From a checkpoint of a small transformer trained on Wikipedia: biases on query, key and value.
Each number is 50 + 10 x the weight over its row's rms, rounded and kept within 0 to 99. Layers, rows and columns count from 0. The size before them is the row's rms in percent of the matrix's.

# v: layer 6 attention value, 96x96, rms 0.366, rows 76-95, columns 48-95
# o: layer 6 attention output (transposed), 96x96, rms 0.316, rows 76-95, columns 48-95
# gate: layer 6 MLP gate, 192x96, rms 0.312, rows 0-32, columns 48-95
# up: layer 6 MLP up, 192x96, rms 0.33, rows 0-32, columns 48-95
# down: layer 6 MLP down (transposed), 192x96, rms 0.308, rows 0-31, columns 48-95
v76 103:66 57 47 53 42 68 44 54 58 49 36 53 62 34 48 63 34 57 45 53 48 43 51 28 50 38 60 63 58 44 45 39 62 49 40 63 35 59 31 48 30 63 63 44 66 55 63 56
o76 097:58 47 50 54 49 59 39 45 54 57 60 32 45 46 57 54 50 42 45 50 49 63 52 46 49 60 43 55 53 61 75 67 32 41 50 37 41 55 48 54 58 56 50 51 50 53 45 40
v77 102:35 48 42 55 50 40 48 33 62 25 56 47 53 40 61 46 63 63 61 55 54 58 58 62 49 42 58 49 56 47 44 73 35 44 46 61 45 37 45 51 72 49 42 51 48 53 54 44
o77 111:61 46 65 62 70 46 31 55 45 51 55 40 35 50 45 51 51 38 46 52 59 40 40 68 31 26 49 49 53 54 54 59 43 51 55 69 58 44 51 60 50 50 55 41 53 58 48 28
v78 107:48 50 51 51 51 59 33 52 26 41 30 40 47 70 70 45 73 49 53 58 53 33 46 52 43 42 36 55 35 40 52 67 44 52 61 53 59 41 43 35 49 69 71 57 48 48 47 49
o78 108:76 41 58 50 60 44 62 40 53 68 61 67 46 48 35 34 36 52 54 66 53 46 41 58 34 56 46 40 53 53 48 86 44 46 44 70 53 49 52 45 42 39 55 38 42 60 47 67
v79 107:74 32 57 55 32 58 30 62 42 51 42 66 55 47 46 67 64 54 34 49 53 47 57 41 35 41 49 54 53 51 55 47 48 44 37 54 42 53 69 58 29 58 62 67 64 40 58 69
o79 101:54 49 53 50 60 53 61 37 52 48 61 45 42 57 35 58 43 42 75 44 80 33 47 63 54 46 36 46 49 60 69 44 61 60 45 63 41 46 51 51 50 59 46 34 63 55 63 55
v80 102:39 47 49 37 61 50 43 43 41 54 31 46 48 43 55 39 40 39 44 57 41 44 46 45 60 37 40 34 44 41 34 62 49 39 41 47 38 48 52 60 32 64 34 43 42 40 60 39
o80 096:66 48 29 32 60 46 55 46 47 50 54 39 54 41 57 43 48 34 57 59 52 45 50 55 47 69 62 46 63 51 56 40 51 54 46 65 41 61 36 40 46 54 64 44 59 50 63 52
v81 102:43 39 57 43 56 40 45 35 55 58 50 52 46 38 43 41 44 43 66 53 39 56 50 43 65 71 21 39 51 54 55 77 47 58 46 58 45 33 67 49 43 63 46 46 43 35 48 62
o81 097:70 67 42 24 52 58 54 46 54 47 59 56 58 36 58 39 73 58 49 51 43 55 50 65 58 42 52 42 55 46 58 29 66 46 42 50 65 51 32 58 42 54 59 43 48 52 44 57
v82 102:42 36 43 45 54 45 56 34 36 44 35 36 45 61 54 48 52 37 62 64 37 69 58 37 65 35 40 55 57 52 47 53 27 55 65 46 45 52 36 62 58 54 48 41 49 51 57 33
o82 108:45 60 51 46 53 50 43 51 66 67 62 55 46 70 56 50 51 44 40 56 46 48 59 60 49 59 39 50 49 54 46 52 38 55 50 55 61 43 45 42 65 53 67 46 44 47 28 74
v83 104:56 46 61 57 47 48 48 39 33 45 57 72 41 37 66 41 55 51 70 37 51 55 50 62 38 62 45 51 54 44 49 52 36 64 62 55 58 49 49 48 34 63 45 59 48 55 40 53
o83 103:46 58 40 48 60 45 35 57 61 81 40 58 39 29 46 40 49 54 56 42 41 44 50 50 46 35 38 52 43 68 38 53 77 42 39 54 61 39 50 47 55 40 60 60 59 61 41 47
v84 092:63 54 43 66 67 44 57 51 51 58 28 63 58 40 59 53 48 38 44 65 46 40 46 47 50 46 58 51 42 64 42 60 46 37 63 52 35 36 50 46 61 52 54 59 63 42 51 55
o84 091:56 47 49 33 40 41 70 41 60 30 37 66 33 58 42 56 51 40 47 43 51 59 44 64 35 64 49 63 61 42 61 51 40 38 54 33 64 55 55 45 60 26 45 50 39 61 54 41
v85 099:64 41 77 41 41 45 43 55 50 50 57 71 57 47 40 52 57 28 41 64 59 57 60 39 48 60 69 62 68 47 61 28 61 51 52 51 58 48 42 47 33 39 57 59 55 46 49 45
o85 096:48 52 46 61 61 51 60 53 44 45 37 44 46 47 41 59 48 59 56 43 50 49 47 34 59 60 43 72 40 55 52 62 63 53 57 42 43 59 58 53 53 56 62 54 52 36 43 57
v86 097:45 50 66 50 46 48 40 42 50 51 81 54 47 45 50 39 45 64 75 45 56 57 52 53 48 45 45 39 45 47 37 68 33 51 39 59 58 35 59 49 48 48 51 51 44 54 34 57
o86 099:60 55 42 55 78 55 49 50 51 41 31 51 59 39 42 40 58 39 56 35 44 34 72 67 72 50 58 42 68 59 64 52 70 53 50 65 45 39 45 36 43 50 41 50 50 53 50 33
v87 097:40 54 39 62 45 42 71 72 45 40 41 44 59 57 74 41 52 61 66 65 52 40 45 48 54 46 53 47 40 50 41 59 53 53 49 58 51 34 40 56 78 61 68 58 50 29 44 54
o87 099:45 45 55 43 37 48 67 53 40 45 44 54 42 59 49 34 53 37 42 60 63 68 40 53 30 51 52 61 61 50 47 53 60 80 59 71 56 38 49 66 49 50 60 51 66 42 42 37
v88 100:59 43 41 65 34 57 44 39 58 50 42 48 53 39 53 55 45 41 43 54 42 46 64 32 36 46 51 60 58 61 56 54 54 40 58 40 36 48 55 43 36 64 60 42 73 38 47 57
o88 102:38 61 38 51 49 41 50 42 50 69 47 56 47 59 55 58 58 57 44 58 56 42 49 59 47 52 47 68 40 60 54 36 39 57 55 52 62 38 55 69 57 39 40 63 70 66 54 45
v89 107:51 59 58 53 65 45 36 43 65 28 61 54 51 45 55 40 56 57 48 40 42 63 49 68 41 63 50 33 49 47 47 71 31 38 37 66 45 43 50 42 52 49 62 56 52 62 49 46
o89 111:57 63 40 48 72 54 65 69 33 49 57 47 61 46 41 43 47 44 45 41 74 65 55 44 58 44 52 27 47 69 51 53 49 48 54 39 48 40 35 42 67 32 40 55 28 52 51 40
v90 096:47 60 50 41 38 48 64 50 62 64 44 73 73 54 54 52 56 42 45 37 45 55 49 50 52 48 66 52 60 46 55 39 45 46 50 52 41 57 48 48 42 49 49 54 57 50 60 54
o90 095:45 49 50 64 52 44 64 46 53 35 59 45 50 67 41 53 39 52 41 56 55 24 41 55 35 50 44 61 56 54 55 47 62 56 62 39 59 58 57 57 45 41 51 53 43 47 34 55
v91 094:44 70 59 44 52 72 61 56 43 39 64 38 47 52 64 45 50 63 65 57 53 58 34 57 53 52 35 37 58 48 61 51 45 53 40 32 61 44 44 47 39 44 60 52 51 53 50 56
o91 098:52 48 46 46 45 54 53 46 48 51 64 47 47 49 50 53 54 36 58 51 38 58 47 36 61 57 83 52 36 69 59 48 74 52 66 57 29 26 43 53 36 47 54 44 45 31 31 40
v92 102:48 36 38 58 59 53 62 48 52 63 34 47 45 50 57 37 51 30 50 73 46 46 38 37 48 46 47 70 47 54 50 58 49 41 56 57 38 50 44 68 57 51 53 40 62 52 35 42
o92 102:63 51 35 52 49 47 52 39 56 54 45 51 65 77 60 52 33 36 34 38 54 30 49 48 41 49 41 53 41 45 46 39 54 51 50 55 61 45 44 44 63 41 42 35 45 48 46 53
v93 093:36 43 42 52 57 39 52 55 42 30 61 47 57 64 66 48 58 46 51 56 40 58 59 44 62 42 52 48 60 39 46 42 54 35 32 50 37 38 38 46 29 47 39 52 31 46 70 47
o93 087:43 63 46 58 49 63 66 54 59 56 66 32 75 49 45 53 35 54 49 53 54 50 36 37 36 52 55 42 42 42 46 39 55 37 56 62 35 60 56 60 41 37 75 50 70 50 46 44
v94 095:43 59 69 48 45 49 68 34 57 54 63 45 44 39 53 42 48 66 35 30 46 42 38 56 51 65 49 55 55 33 40 50 50 42 48 56 38 48 40 52 64 51 40 43 48 49 44 53
o94 091:38 38 49 30 61 66 41 55 58 46 38 57 73 40 35 42 37 43 53 41 55 56 53 48 41 38 49 54 29 51 43 45 38 56 59 40 40 40 41 37 49 69 43 43 59 67 46 65
v95 125:35 51 46 55 62 61 61 32 51 59 44 53 47 47 47 53 43 61 32 40 44 62 54 59 51 45 52 58 55 54 24 37 50 42 29 47 51 52 57 64 48 50 28 47 43 38 49 49
o95 115:47 56 44 54 49 26 40 79 42 63 54 41 76 62 55 37 47 58 43 40 54 36 50 49 50 51 66 59 51 47 49 41 43 45 56 57 27 43 40 44 42 63 40 39 50 62 48 50
gate0 097:48 56 60 53 55 48 52 36 61 39 58 57 48 57 55 53 22 54 63 35 42 51 49 66 52 57 30 42 49 52 57 63 39 42 51 45 69 56 38 62 58 28 48 46 56 50 38 33
up0 095:46 47 40 69 56 41 51 60 63 38 54 68 43 45 41 41 47 59 49 61 48 58 61 41 56 59 51 39 44 52 51 64 51 35 58 59 61 65 51 56 37 48 48 60 36 58 49 37
down0 096:40 47 49 47 37 52 36 50 43 38 41 38 47 67 37 31 44 52 55 36 46 59 66 65 52 35 52 56 33 48 45 53 51 51 40 57 47 51 46 69 44 57 42 54 60 50 40 57
gate1 099:51 55 47 37 59 52 70 38 40 40 54 62 36 47 48 42 61 65 50 41 48 52 67 37 52 42 50 43 59 48 40 52 61 65 52 57 55 66 49 35 38 61 46 59 39 49 60 47
up1 094:60 35 51 63 54 44 51 47 35 47 54 44 55 50 56 43 43 59 46 56 50 53 37 54 55 74 45 45 48 47 53 55 53 32 54 35 52 71 70 37 63 45 51 47 72 40 55 33
down1 097:56 62 54 70 53 52 35 55 52 45 67 45 51 52 68 58 45 59 49 46 48 31 44 73 45 53 40 45 56 48 38 36 46 53 45 47 56 60 62 37 24 43 50 36 45 57 38 46
gate2 096:74 54 52 38 48 34 63 31 51 47 67 23 66 30 42 32 59 44 51 48 52 38 51 37 21 57 47 52 55 53 49 52 58 63 51 43 58 44 46 40 57 62 42 47 44 44 56 48
up2 092:73 49 44 58 54 51 46 28 61 48 56 44 46 59 41 50 42 64 37 45 65 68 56 31 39 50 40 42 46 57 51 43 55 64 53 58 46 34 47 30 59 40 54 38 44 41 46 63
down2 092:57 22 69 35 31 57 55 42 56 42 47 45 54 51 58 33 51 60 58 49 50 36 54 46 46 45 59 61 45 44 43 59 54 37 53 42 59 53 37 67 66 49 58 42 35 44 41 42
gate3 097:52 66 52 34 66 44 54 45 51 48 59 37 35 59 36 56 67 42 69 40 53 43 48 39 46 55 31 50 40 38 64 59 57 60 59 55 51 52 55 41 50 59 46 65 61 66 53 36
up3 097:51 38 43 46 31 46 58 35 62 45 45 38 46 41 44 50 54 57 43 37 48 44 62 26 42 60 44 52 47 45 52 62 46 41 45 46 42 64 49 39 35 54 47 33 59 44 58 56
down3 098:46 48 48 39 29 54 52 59 34 35 52 38 46 58 48 59 52 54 68 49 26 55 61 53 42 39 44 54 51 61 34 65 54 53 46 31 58 47 43 46 56 36 39 55 48 37 50 48
gate4 104:55 69 56 60 55 54 50 47 48 55 44 61 73 56 47 59 45 43 74 52 46 50 54 52 55 62 47 62 36 62 47 67 47 51 63 61 37 33 47 58 50 38 37 65 54 52 53 56
up4 102:44 41 49 28 56 60 34 55 51 45 65 57 25 54 46 54 35 46 41 57 61 58 49 41 54 46 38 39 55 49 61 48 40 34 48 45 44 47 57 52 40 36 24 58 43 48 41 47
down4 094:42 66 52 48 65 51 39 41 40 64 41 45 38 47 51 35 55 52 59 74 46 43 55 74 54 55 47 53 47 48 46 65 40 44 51 58 47 51 52 55 53 54 61 56 45 60 68 46
gate5 096:66 51 46 56 56 49 58 56 34 56 59 56 51 45 55 44 35 48 49 65 56 61 38 52 39 54 35 65 46 45 43 35 58 57 59 37 58 29 67 64 47 66 43 50 48 48 62 52
up5 099:27 37 61 56 34 41 52 69 48 60 61 59 54 46 69 52 54 36 48 49 61 54 56 39 47 47 44 55 51 43 52 39 42 46 69 40 54 55 60 51 42 53 50 52 49 56 30 71
down5 097:46 41 60 51 53 60 38 58 64 56 48 39 50 49 46 53 47 60 29 45 56 55 67 36 58 51 53 54 59 37 50 55 41 38 59 37 46 59 33 38 25 30 57 57 68 47 39 42
gate6 093:46 53 61 48 77 60 53 41 61 60 47 52 55 60 50 66 54 44 65 44 63 37 58 47 42 64 42 63 60 63 63 58 48 37 35 47 42 64 69 59 40 44 43 40 58 54 64 51
up6 096:55 37 43 59 29 54 45 51 51 42 45 40 50 47 35 62 50 40 48 38 44 64 50 54 27 52 57 56 55 46 37 50 28 72 51 31 29 60 39 44 56 55 60 47 49 51 63 50
down6 097:81 43 54 48 48 62 58 43 42 55 57 38 59 44 50 27 52 50 55 43 42 66 57 20 35 53 35 42 51 28 48 50 29 42 47 39 47 34 56 52 54 57 56 44 46 46 39 52
gate7 089:44 57 48 38 60 57 46 37 55 59 60 39 41 45 53 36 44 35 33 43 46 50 42 42 47 58 61 51 46 61 39 47 35 53 51 52 38 54 60 53 36 35 39 62 62 44 47 38
up7 098:41 41 52 44 39 62 42 35 59 48 30 56 44 50 68 71 41 51 56 67 43 54 42 58 58 45 44 35 49 30 43 35 51 52 43 45 48 34 30 49 47 58 36 47 65 56 53 35
down7 102:54 60 55 56 50 33 46 70 51 51 55 32 55 49 51 60 60 49 46 55 54 56 41 74 39 47 42 62 48 51 44 46 61 66 55 54 43 44 35 51 50 47 55 45 49 64 56 46
gate8 114:72 50 60 51 65 54 55 56 54 32 65 55 64 61 60 47 65 57 58 65 57 56 53 47 54 64 60 52 59 63 65 74 62 62 46 41 57 60 63 56 55 71 57 64 62 54 44 48
up8 102:61 47 46 61 43 49 67 57 68 41 66 45 46 37 38 59 53 48 52 62 48 35 58 47 41 64 49 42 41 36 41 46 46 47 34 35 33 58 35 47 49 65 53 49 60 32 57 72
down8 101:50 65 41 36 73 26 56 45 55 50 42 48 65 42 36 42 47 57 47 52 54 32 28 57 54 54 40 69 51 51 60 45 62 68 64 49 41 58 36 56 47 53 54 40 49 46 63 50
gate9 108:46 50 65 45 67 40 47 45 48 55 51 48 59 74 47 45 54 60 48 61 48 43 34 50 67 43 59 59 69 39 53 49 70 51 50 55 60 50 56 46 35 58 49 70 49 49 46 39
up9 121:37 49 49 44 46 50 43 69 33 57 30 57 41 42 64 30 33 48 61 54 46 57 37 44 44 60 39 39 56 34 41 44 33 50 45 39 24 47 44 47 48 45 50 56 52 56 40 55
down9 114:54 40 63 47 50 63 64 68 35 67 49 57 41 27 53 63 56 53 45 40 48 50 55 37 36 53 52 45 38 34 52 63 48 52 54 61 34 58 48 44 52 65 53 52 57 36 60 47
gate10 094:42 56 57 49 45 62 44 61 35 51 51 44 42 54 78 54 53 39 40 67 38 42 50 49 49 56 45 60 65 53 49 43 52 44 51 63 38 40 55 54 50 44 19 61 43 62 54 40
up10 110:55 63 56 52 55 44 40 38 61 59 24 51 49 55 27 39 36 57 38 53 39 54 51 59 53 24 42 46 54 61 58 41 57 48 41 53 74 42 53 42 50 44 51 38 52 61 39 48
down10 103:54 54 34 61 75 56 47 47 55 47 50 62 58 32 54 38 49 57 62 50 43 66 58 52 60 49 53 57 57 34 27 53 60 53 41 46 30 32 48 35 45 43 45 33 59 45 42 54
gate11 102:60 62 45 27 66 43 43 36 41 51 40 42 38 48 57 47 52 62 52 51 52 52 49 58 66 44 60 54 35 66 59 64 50 57 52 22 56 48 51 46 51 46 62 49 54 39 63 43
up11 099:45 54 54 48 49 52 53 29 39 47 40 46 52 46 57 60 55 49 37 57 49 56 51 55 58 47 51 26 59 47 30 49 48 49 49 46 51 55 48 56 36 75 42 61 48 23 50 57
down11 105:61 58 53 43 30 63 63 80 43 33 41 38 38 56 47 36 44 40 47 59 56 50 54 53 49 57 60 47 53 46 50 54 43 56 56 46 51 25 70 63 43 64 37 48 34 50 54 59
gate12 094:45 57 54 49 71 47 56 54 55 59 75 61 40 54 47 58 61 41 66 60 40 36 57 53 56 63 52 46 64 59 64 53 41 33 51 69 55 55 43 49 53 59 58 48 74 56 53 64
up12 093:51 52 41 52 65 67 41 55 39 50 46 70 46 60 53 48 42 36 39 40 41 68 72 55 33 48 49 47 53 62 39 42 50 47 56 44 67 50 41 46 39 47 51 54 36 49 49 44
down12 089:59 42 53 48 55 58 35 54 48 45 59 44 44 40 47 57 52 41 56 33 43 52 49 52 47 36 62 39 66 63 52 51 44 41 59 32 46 52 39 44 42 56 54 59 54 47 43 33
gate13 099:53 55 54 65 58 46 64 29 52 45 44 51 51 41 59 58 53 54 55 37 56 58 49 40 68 42 35 41 58 57 47 47 55 55 57 66 36 35 36 53 45 47 34 49 28 50 49 54
up13 102:61 64 68 49 56 46 62 54 60 51 46 46 50 51 65 76 37 73 56 55 48 53 52 56 64 54 55 70 34 45 59 61 38 43 39 45 47 43 48 63 48 68 57 66 49 59 63 41
down13 103:43 58 31 56 52 53 60 72 64 56 42 55 62 48 63 49 40 61 38 46 43 39 57 44 60 47 48 66 56 47 55 46 52 30 49 54 73 38 46 54 32 47 53 51 61 39 38 71
gate14 100:50 64 48 66 36 38 47 60 42 49 49 47 39 58 57 64 50 60 47 57 69 46 25 42 50 44 46 58 55 29 59 47 56 56 55 66 36 47 43 50 63 58 57 45 44 50 67 45
up14 108:44 56 27 40 37 55 55 61 56 58 46 49 36 46 58 60 57 49 45 47 67 26 40 60 47 68 40 70 48 53 63 57 55 67 34 46 41 54 39 69 44 59 59 49 58 65 56 51
down14 106:60 46 42 57 36 43 38 59 51 55 41 66 60 36 51 59 36 51 51 57 44 54 59 45 51 68 39 61 37 59 41 38 49 58 45 60 39 48 59 82 43 30 53 68 39 56 67 64
gate15 102:63 64 57 64 79 61 47 52 58 61 59 56 56 51 44 51 59 55 47 52 59 42 52 58 58 50 60 54 50 55 39 80 46 46 54 43 64 63 53 55 53 43 46 40 56 43 44 59
up15 108:42 49 49 45 58 45 57 62 59 57 58 44 54 42 48 50 28 34 34 46 50 43 53 41 45 70 45 64 60 61 36 64 58 70 63 47 42 60 56 57 61 45 46 47 51 56 39 43
down15 107:40 64 29 50 48 35 43 48 36 55 54 54 52 56 47 47 70 55 47 49 37 52 36 45 59 67 41 55 60 54 53 52 66 50 49 45 54 68 46 67 43 60 59 59 52 48 52 39
gate16 110:48 66 71 46 38 48 61 55 63 65 56 53 44 53 45 53 58 52 48 60 71 64 52 50 56 45 37 48 59 61 27 31 69 53 68 32 60 46 51 59 57 34 47 44 53 47 48 57
up16 107:50 47 54 53 53 51 34 47 54 65 66 52 51 43 58 38 39 49 46 58 53 36 38 32 31 48 52 50 52 28 68 58 48 49 53 49 35 59 48 38 35 45 52 52 51 44 50 28
down16 103:39 47 53 45 53 27 51 49 51 56 46 47 36 65 45 48 52 54 57 53 53 58 37 67 29 39 57 43 50 34 37 66 49 45 54 55 52 31 43 58 72 56 46 35 42 51 40 45
gate17 102:45 42 30 48 47 41 57 66 59 59 52 28 47 43 52 51 51 42 58 59 40 64 51 53 42 66 50 59 52 52 37 65 50 55 47 59 44 50 39 67 71 31 42 52 81 45 51 49
up17 096:70 66 60 53 53 46 46 43 48 63 21 64 48 46 37 44 50 57 53 57 56 55 54 45 58 56 45 58 53 36 56 34 48 46 48 52 49 43 40 55 54 57 61 63 60 37 48 52
down17 092:39 56 36 58 36 45 54 59 53 59 35 19 40 37 51 50 74 48 60 48 46 74 47 56 29 52 60 60 48 51 31 55 30 64 31 59 59 63 45 51 45 41 48 52 45 49 46 41
gate18 104:50 64 46 55 35 43 65 48 78 43 45 30 51 40 53 59 46 44 46 57 38 50 43 59 48 50 52 40 33 41 42 48 39 65 48 50 49 43 34 61 50 47 39 51 45 51 44 43
up18 093:57 57 50 45 44 50 36 50 59 37 55 62 40 56 53 51 55 54 33 65 56 67 41 59 66 70 62 45 76 48 49 38 21 48 53 31 55 51 58 54 50 49 54 66 53 51 47 35
down18 096:62 50 49 55 56 60 47 38 63 50 57 47 52 57 38 40 41 58 38 56 47 47 24 61 54 47 40 57 33 55 44 54 42 49 54 47 44 67 53 52 43 39 35 48 65 57 60 68
gate19 106:50 49 75 62 46 36 62 58 56 53 64 45 51 74 44 55 63 48 57 64 63 61 50 58 40 36 56 47 43 38 44 47 61 66 37 52 55 50 59 59 67 50 56 30 42 42 44 54
up19 108:41 62 42 33 62 41 25 54 41 39 37 41 54 34 54 45 58 35 34 36 58 62 31 49 45 46 47 55 51 51 53 53 47 44 33 53 54 41 48 41 43 50 38 52 52 59 54 45
down19 105:50 63 19 44 67 50 28 46 42 54 37 59 55 47 56 41 34 42 60 52 56 63 38 53 54 22 46 57 51 39 39 61 58 38 49 44 59 39 51 41 44 57 52 34 63 60 54 51
gate20 093:45 45 59 38 66 49 67 44 65 66 57 42 52 37 38 36 51 51 49 29 55 47 57 45 32 39 44 44 65 28 27 58 48 40 43 56 27 51 40 51 41 51 49 44 47 59 46 68
up20 101:28 38 37 48 59 52 28 43 48 50 57 35 47 51 40 34 49 40 55 39 74 62 51 53 37 63 52 65 41 39 40 47 39 47 58 58 49 64 73 62 43 45 50 49 58 35 48 45
down20 097:54 30 44 49 39 54 37 49 42 52 42 52 50 31 31 14 35 61 45 31 51 56 44 52 62 45 38 53 35 45 70 56 46 51 44 48 62 60 61 70 44 63 41 29 35 33 53 49
gate21 099:51 49 44 66 43 32 54 58 45 62 42 65 53 56 52 69 56 66 63 49 49 51 65 49 60 43 55 72 39 40 49 36 49 72 36 42 44 65 54 48 64 60 55 56 61 44 40 53
up21 096:55 46 64 46 59 57 56 71 41 53 54 37 43 44 49 61 70 46 51 51 46 45 55 59 33 24 53 32 40 52 41 57 51 49 67 49 49 63 55 45 41 36 42 60 56 52 52 46
down21 091:45 44 56 75 44 44 57 49 51 50 42 52 28 48 58 50 43 46 63 46 53 58 63 46 67 50 30 56 48 39 46 76 56 61 63 37 56 28 49 35 84 61 55 19 54 46 57 47
gate22 096:56 52 46 52 65 40 48 55 58 52 47 50 41 40 49 38 60 69 61 60 51 65 31 45 51 55 52 60 38 35 41 43 69 56 54 49 46 49 69 40 49 72 42 64 39 61 48 40
up22 098:57 55 55 38 52 48 71 49 59 54 44 59 53 43 54 51 52 42 63 53 47 48 49 48 54 33 51 52 41 52 49 37 64 53 60 61 52 58 48 50 53 38 38 29 61 47 52 52
down22 099:45 55 63 54 56 38 29 59 62 35 45 48 44 61 61 63 27 68 74 59 58 54 50 52 50 39 57 60 38 60 49 47 77 51 56 55 53 51 37 46 50 53 47 30 61 43 46 57
gate23 106:69 39 52 53 61 35 53 49 45 43 54 62 42 40 42 56 47 35 40 39 44 50 41 38 52 41 53 71 64 63 49 39 26 55 60 45 41 44 59 62 46 64 22 52 56 56 61 53
up23 098:30 55 77 48 42 62 55 53 47 53 41 55 61 33 52 54 58 54 59 67 45 57 37 55 43 35 57 27 44 62 41 48 58 58 39 38 66 59 59 62 42 50 52 41 55 58 60 51
down23 100:67 62 55 50 19 56 55 61 52 36 53 50 51 68 41 57 53 43 31 57 41 36 65 57 46 39 64 38 54 52 44 33 56 60 47 57 65 58 54 51 44 54 57 45 52 49 41 56
gate24 100:42 66 69 58 45 49 59 43 47 56 60 49 47 64 68 22 62 51 49 61 51 61 40 47 34 58 42 51 38 42 48 74 46 56 55 65 64 34 58 46 49 58 64 65 54 53 37 40
up24 089:40 65 45 37 50 66 54 53 43 62 65 45 59 70 54 56 60 39 60 59 52 41 39 48 58 64 50 52 33 54 38 70 47 38 43 64 44 68 61 45 50 65 47 54 45 32 44 45
down24 095:52 44 38 45 59 58 59 43 56 49 47 55 62 46 67 54 37 56 39 63 50 60 36 53 49 41 47 47 44 42 57 36 60 53 60 44 56 32 59 45 53 45 54 65 58 49 66 57
gate25 089:53 62 33 58 57 49 50 40 60 47 53 44 43 53 47 50 28 47 59 60 66 51 61 47 61 69 41 54 49 30 54 46 54 63 68 59 38 48 48 53 55 36 45 49 54 49 34 42
up25 098:35 35 60 36 47 47 53 40 49 35 51 64 44 57 45 48 56 43 51 54 48 53 59 59 52 37 52 43 55 49 49 39 70 44 34 45 61 47 70 65 44 39 31 65 43 54 36 57
down25 102:49 54 56 65 61 37 29 22 38 54 48 57 36 50 52 43 50 24 39 50 45 65 54 49 58 68 32 35 51 51 29 42 29 46 38 55 68 58 46 61 46 52 42 61 51 64 46 59
gate26 103:67 54 50 45 70 62 44 39 34 53 44 70 59 49 67 60 58 50 43 46 60 42 51 68 61 51 39 63 60 47 54 39 59 42 56 46 53 50 59 43 47 49 43 51 48 29 26 58
up26 105:40 42 46 59 37 37 42 52 60 65 37 59 55 38 53 49 62 34 62 19 53 40 48 34 42 46 46 47 69 62 58 56 48 49 39 70 57 54 49 49 66 51 55 46 37 40 52 46
down26 104:67 45 56 57 54 51 42 41 45 52 42 73 43 45 42 46 30 52 59 42 66 46 54 50 28 48 40 40 48 46 67 44 47 48 56 45 43 60 36 51 59 48 46 61 55 61 39 53
gate27 103:48 61 44 59 66 42 43 53 49 47 49 59 57 51 52 46 58 42 56 37 63 49 24 65 52 50 50 52 69 55 72 56 40 38 46 51 57 49 37 79 57 47 50 58 34 55 51 40
up27 089:46 75 59 80 50 39 38 39 46 54 46 71 52 73 58 38 51 41 51 59 61 57 59 63 53 44 44 51 47 39 49 60 40 38 44 37 55 45 60 52 66 53 34 65 51 42 56 49
down27 095:51 49 33 40 30 43 46 68 50 49 60 50 70 50 36 26 38 50 49 47 51 52 50 48 37 42 49 69 52 36 58 41 53 53 54 47 37 54 43 37 63 57 64 32 65 45 47 47
gate28 102:56 42 51 63 46 52 42 61 54 40 41 58 55 48 58 72 76 69 29 41 63 45 37 69 57 60 46 48 48 55 58 47 66 33 47 54 55 63 59 51 42 53 41 75 53 43 63 42
up28 096:48 53 46 43 55 45 52 57 51 59 27 54 45 61 37 60 56 58 54 36 68 43 54 45 60 43 36 57 48 37 51 49 63 66 47 35 36 56 44 40 59 58 50 38 47 51 55 52
down28 095:66 49 29 51 50 49 64 53 54 65 45 52 52 50 44 41 38 45 55 51 25 59 56 59 38 64 48 64 42 57 49 38 38 48 59 53 39 38 30 57 59 34 53 33 66 40 60 53
gate29 100:55 58 64 47 50 44 42 55 54 60 55 44 66 47 53 53 60 47 52 52 44 44 26 38 35 69 53 70 53 34 47 43 51 61 43 65 48 38 38 47 53 45 42 72 49 38 42 56
up29 106:52 53 40 36 48 68 54 68 61 45 47 39 22 35 63 40 46 51 64 50 56 41 49 45 55 51 52 45 56 66 55 58 64 59 50 49 62 61 63 21 40 63 48 34 62 39 68 65
down29 109:43 49 50 52 47 25 47 52 51 55 40 41 34 54 67 49 50 55 68 41 57 61 50 32 43 26 57 55 56 50 43 32 61 59 55 63 45 28 48 49 46 37 37 67 62 24 67 49
gate30 100:46 54 49 54 56 51 65 53 66 45 66 62 44 44 49 39 65 58 56 68 48 47 45 42 46 47 44 40 49 44 56 63 55 49 31 52 56 28 50 59 43 46 47 41 46 34 51 48
up30 095:52 61 60 59 65 45 39 61 49 44 50 71 61 65 54 67 54 57 49 51 44 41 53 54 60 59 48 41 46 72 33 47 33 66 58 46 44 71 51 51 70 55 89 57 59 52 47 57
down30 093:48 55 56 51 65 44 57 46 38 45 40 21 62 50 56 62 50 44 47 25 47 47 48 56 49 37 36 53 65 53 30 48 60 55 48 48 45 60 44 51 59 33 74 56 60 50 45 55
gate31 092:43 42 58 56 39 46 41 48 29 52 54 60 46 39 43 62 58 61 54 57 39 45 53 32 57 45 49 46 60 46 47 63 45 60 45 42 55 37 44 63 64 28 55 42 42 53 35 56
up31 090:64 43 31 45 48 51 59 53 49 72 35 62 51 50 47 32 56 38 55 51 33 71 51 58 46 44 45 43 49 34 52 57 51 50 43 66 46 54 44 44 57 58 57 55 71 45 41 52
down31 089:45 52 63 61 35 44 49 49 56 58 49 48 53 61 41 47 47 55 32 58 48 49 49 58 52 28 57 48 49 62 63 31 55 36 75 54 63 54 46 45 27 53 46 56 50 50 43 52
gate32 102:33 63 39 65 42 53 61 48 60 51 49 61 50 62 39 54 44 60 43 58 26 63 49 60 56 50 44 55 41 40 54 59 62 54 66 67 48 60 63 66 47 46 58 61 59 53 49 34
up32 102:49 43 35 56 48 50 56 50 51 34 49 39 41 49 38 56 36 47 45 31 65 44 47 42 48 49 67 63 56 37 61 65 57 52 55 51 43 57 50 52 62 50 45 37 68 39 45 47